Part of a small language model's weights.
Size: 14 layers, width 64, MLP 256 squared ReLU, vocabulary 2823, 1.07M parameters.
Architecture: no biases in attention or MLP, normalized queries and keys, attention and MLP in parallel.
Training: a variant of Muon for these matrices, 9076 steps.
Each number is 500 + 40 x the weight over its row's rms, rounded and kept within 0 to 999. Layers, rows and columns count from 0. Numbers have three digits each. The size before them is the row's rms in percent of the matrix's.

# layer 10 attention value, 64x64, rms 0.2, rows 0-63, columns 0-63
102:547506516498493503579479504460441486474428497508497493450442485425609489466515527513429503466491478552485546466470444578590461523502560559522493512526523508563462524458432481490522488491497499
089:503524475523535462449457437427520471503505534502451557445517609487550481529500516489556526487538473507475528578562436435492532459469519491459495479469571559519440542524522509523491525459430481
097:529491456468544464496551512496439569465545495567430484488557520449569463515512499517571494482394468479517482521508527509450436539558509491506518472449503494546500574474559415490507494457480530
091:482514571461497442565510468508543521487473496501468496560474473499436479542454581504592484441501454500482503489503552549543521508512506460486430467411488517520480434585546497559475509479506565
097:485496460510449507529507510505516510520495486554510487542548522462516529410486511554578538524594485505431500533488526487455384498479553467570493530456535421455506488532541438523497453527507551
103:518442525480464533396514502426478514502521520503500508472512509503485535467545508542488502533502503545449455456520476536554413541553551526456453602454484505463432585556538507494461490533507460
085:508512443471491543601430494498552513436536498475478483458542527498519558498567525457485545481555515514464449567470507542488504527479422515496495444500546528503468509482447451449429582517533442
102:492540508442533499475502429478478459511497481457433495409547569521530494471516467532458534506504510502519482504464516542559486461569436559526590467496515485504536531531546579463487458403483538
101:604448494492450492489473514499478539497434470510512519501492560508544467464491476530470483538531581464558494503481527426442499602551467469506479409498514502492501536419549494531549471544487453
094:514499446415451383502518448434468574482443499480544517444495509541536508556564485513528493421491537512525468526455581473471481462517458512529486547532491442487538496536475486545511472464533501
097:547506530448483530547456505547520407516509520464493501453464467544533490459524501534563566526532442504521459406522524479465529496494515529509466650491478479537508585482518484490470511472477468
090:539425448499487443445477539488554587470525514578478472530539490474545558481559468461505518577415523503546468470486487511543496509489482413494500556448539510457503533480530496473497510411510487
088:516434536554491507497485514541471581501463520508508545517589459522482484500414470403437517501463441560554497540487464469490472531566492486514523439558497431517541512490468559473527531500445475
107:489510464492464484509556568450508431560496547503494530464460475475525479511447510535492455615460454504534540521491462562522407500517470524514461460540516436466526538488584475412495497529503476
095:468528551486502484459545550557448468534472514539519450496448437559546519475511582516419490483453445468513561441498458526531494437477469464518525505473596444549447567501533525502478512496476512
096:453477498454478477556485495448542525479541457441488486585441552482547507457534522522517574477475533580454533555506462557460561467485522408543517516521454458499464536513517542534433502522508460
097:519508541573507473519579519403519518472517516519508406470516480507449544511558456540478529479511475543458443533523474458507509495479465513476564405470555430481515517470507495487572527543541435
088:520542464439466558587532551509563454471498542554540453555520462500418481498479488520424487490507557584526547486464486467510510417513507509527481496517460520469491559476492463572505530526501430
096:556490535490518543469531497570531438593454510592481508513532460479480467451477499502572520538432456511495407493535477553466549454427509478502531439509435526481476520497517473455538467533524497
103:571476504530444588512555530424432518467500500461464474498478591544546458553443480511578502533550521478468483507501478514499416487528505462492553515468439462453521503515551534487553531508511543
102:460489523448458498546466518471561463508535527494527542460471537545513536546437498585523496475475399570416477493460456509546486412510501504514467449528551551532512483515561543536493466477511449
104:443489439472449461531515475496504536458477588463473467506537534492459444465512541454520553495487506476427527530570457504480550494524508529544534493459572547519453569463535492564475452424561515
096:511513555480497515489496571523420539493504515492481498512538596517479415520506525484447415454506511482498444498556478462473511521561538412485528542510491533408553487464539442458477443513507538
097:464477472607517505520524550512474521456495479562471474520508473457577538505500512407486462560486427472539475458489522450542494480547531567484455471489518550484476500444512515524561453408525540
101:488473483511439460511478438482503473554515573546537505432496497523599481513483558473443445445504502545522519494491544482484466503587486448466460502441527525503484492490437516424509526587478573
092:578503536452492496482536505457494434436473475495450550482583488530480539481506530528530453500401495563494572503472508504508527480519483453538488566573459507438493546458472453491566498493575532
105:508499491441513507498479553518426529528454590480505503504460502474545548514499475445551476525542465470571462510554490498514544492536501497600519468497462514473446452527438472525592531488406451
090:564453527487453448494561505565447533557483512420501421458550537451495522464509493549500490503444458550511477516488449502451425562536455562521477466573464539530478493526536530476448507531527499
102:457484492532473502543481483476463511529487507545547562524508566515378461481538566508523452517457490519418484523531471476550509424489493570524464527462482547504570461525540535460462550512423491
107:537597534524557508555494465475539487478562451448469468476476485491432500400513551509483496546469457494521526495560499452561488459420525507508507473583519523517482472570464462528538493559493536
104:443476550507511490488517619496454514470592490579468533459471424500534453514483513479483561560468521549509526522558529509452508501488479539543452566456518507494420479509538437485522504508445488
096:585520484491486535462542475465478539483502536450505510477500513491546501519529526572439452582566483573426399453557594512524493455526496527496477477517502454542465497457529532514531475470458510
101:535565536513525487486478493570481557446511497442514473496505451500536543445461431430453499476468514431515524474497496469492526615532453453474551439490580467474545495531464514470533483505543563
104:501528473497538451423482505545555439486472503532495527544503563528462521547538487412479466518540531555523548474459529464511591452508513502501489513532416495555474489536463528449397536453529483
111:545435528585459467570432486444515505514497443543547546464485516538495456492482426452523513485544463507470502553480479528533501474489453553560515512416558455492500499472565548445530484519473557
081:447533467472579536465455515552484489541502459494479482472528559474432481458444498472488502475490594489521430540474519520568499464512445559509555559479551539541482517478550521417496451519476434
101:445427566440496454471493512441517459503471539453481475445565555490489521582542539592559491484576448501462504508485458524571516467517535470435533504502520520545510479520479545473447530473498472
099:498577522482511467529584514511515456387473470473482412555517511553484575543502483514461444467517489542526491515514513464498521426524528519537573520476423457521508596537476503480510501514479509
110:528423524495502488494451469511446517529510442442537526524521499458570534588533501445512440497485471432513523546487534533507549489562480492461543459522501573510431536482454435423470518562525533
103:453519508523455424506559466545520513441552521578448464486517477487550540460471563401440528497435517514585546497501549487477509535507494490519452509421570487507538466547483464496485515466507470
120:417496494477538504472551536560541495505490463609445508584465497498468472515537540459473446616511455466516481461490452570508474508495530523537517503470423500548494519500482557517459482471522539
104:435472492461529526507564470448455501508524417476472536569520504559453450522510420524529464529489536481499442553463492523455517550480462491505487526552442481563532502472607559553486522496456488
101:412517477543521505546564539519508487516465516531482431576454405524462542576538492453478504510457467530478519506430459500495420465492507506466532457447529515499526538493562450469565514513557517
094:499431466508537558462546464467471570531496427506517517471474503453514450532469520480520517513518515538470542580499458450492446456514415622506490487457566500495444482499525510512470449466513569
078:438493463574530437445547540515491504509442470508474476404452484481474541480493530448468542483522510539488405545529561485525498519568491523496450489491579555506505447454516493459524496538507585
098:396586485528446454439494468572509449496536542525495555453494550497483449478571557522464452466534475449568488529510525472491511510508517513458439530548459509532492541505440480501441502521450534
097:491480478494506483560461460535560539435471437449488503482519467468491446522519471481490537547533512512629472480502507532496472559495451534518604496474531444585511535439498448517500512525439532
112:466524440568609500531523443506499493479513540544484416514435446510498483504464570408533524480478472447509581399514459468477487508492522514488512470491492542566502504528501507528539550491466515
110:487490521509490548514569549460500492463491519475456434581525513520477548521514474503451461488517478478473535434465470482561486474535542487455492457588468552547414497577500515523458581421522532
110:439503530563519461443522486544538534452490503539495509468510454421514506422416457529485456474537458608505472564557480500494506514474532500543477458489494473452531522479487419500444521554550523
107:458470511531528567564484426554527520613515465563529509520498519545455474513470488448531505470445509445547523416476524496505415497494491476485520434430466483476540452552468502483554501488477523
109:451490542545501482452550577448468482504559550518470514495528495522469480511550507497403412530511487541481493483533488474563499552510540483462499603477502434516495552468442519455467563456450526
093:546473415494433520481525566507482478506487538531440464569477528481429506483437459549521478516557480483391490527504534475493492533532498573513495494471508525448473488479502572574485499525552417
109:588539556491450445493527511440529491512495533473477476552410557449495521420482514517518519482522479551502486470567519494505476503437542488456496567525494418444458458559497464511485493581544480
104:489508482478560550424500456570509491564521443528548507450532486474455478565510535492622535497501498499475466570453487502490500508494469480466508492526470487598426490477541547465532475423534509
096:496465476485515474523485441530435542551556467476500508525490467515563547462493477426463536588482420476560478465487510537473452561573549493470445500521448484501558571555488462481504556471472524
095:474512548434426502466529456485500513437472538467520504582494492494479538494559470543530514570533458507468521413527504494475501549491478493538492474503444599511494572561520437584492528467452494
111:493489429484539521450538447515503477406477565521516464539529465448513551506455546515518549543498499451528555450457504488517455510509439505482484549537404540482471526454476471584568500551546502
091:504497493409547462508469533436429520538501490530495484478508531512519485457551520440536507507589541467483558581478561497532424530495485480428534483473469508544476536485507465450443509522472599
109:520441454466498484438479462480537528482519484476482443480516575443519505480510546525562503503597535533502404546468491496521555535564539557419469506513525536520484506454521493519406503497551545
106:498503545445464517564397440504551565522459519510527559495471445497442526490508525433576536506489546491488497487485520543472506431485450503565515538515416552476484475527466494535485463583466491
092:458541429560479546492535523487506499522480524550400462484502475473523516512489516558454481502489381558503529584513509482483471517485533565439512498466551518539480484430451495560568510529461520
119:551519547497539574496466514514487423508465437459548496486480504549452504492480447570507492508516610484407481485485471480493542474461492510485519487495545471546504448466586591473462473560516512
089:496469549531539495461488513499498508516524566525487493469453477491531578508482497626456531472376433488531522408527541478483495538460527481458478480482516505465513468552434491488557554522506532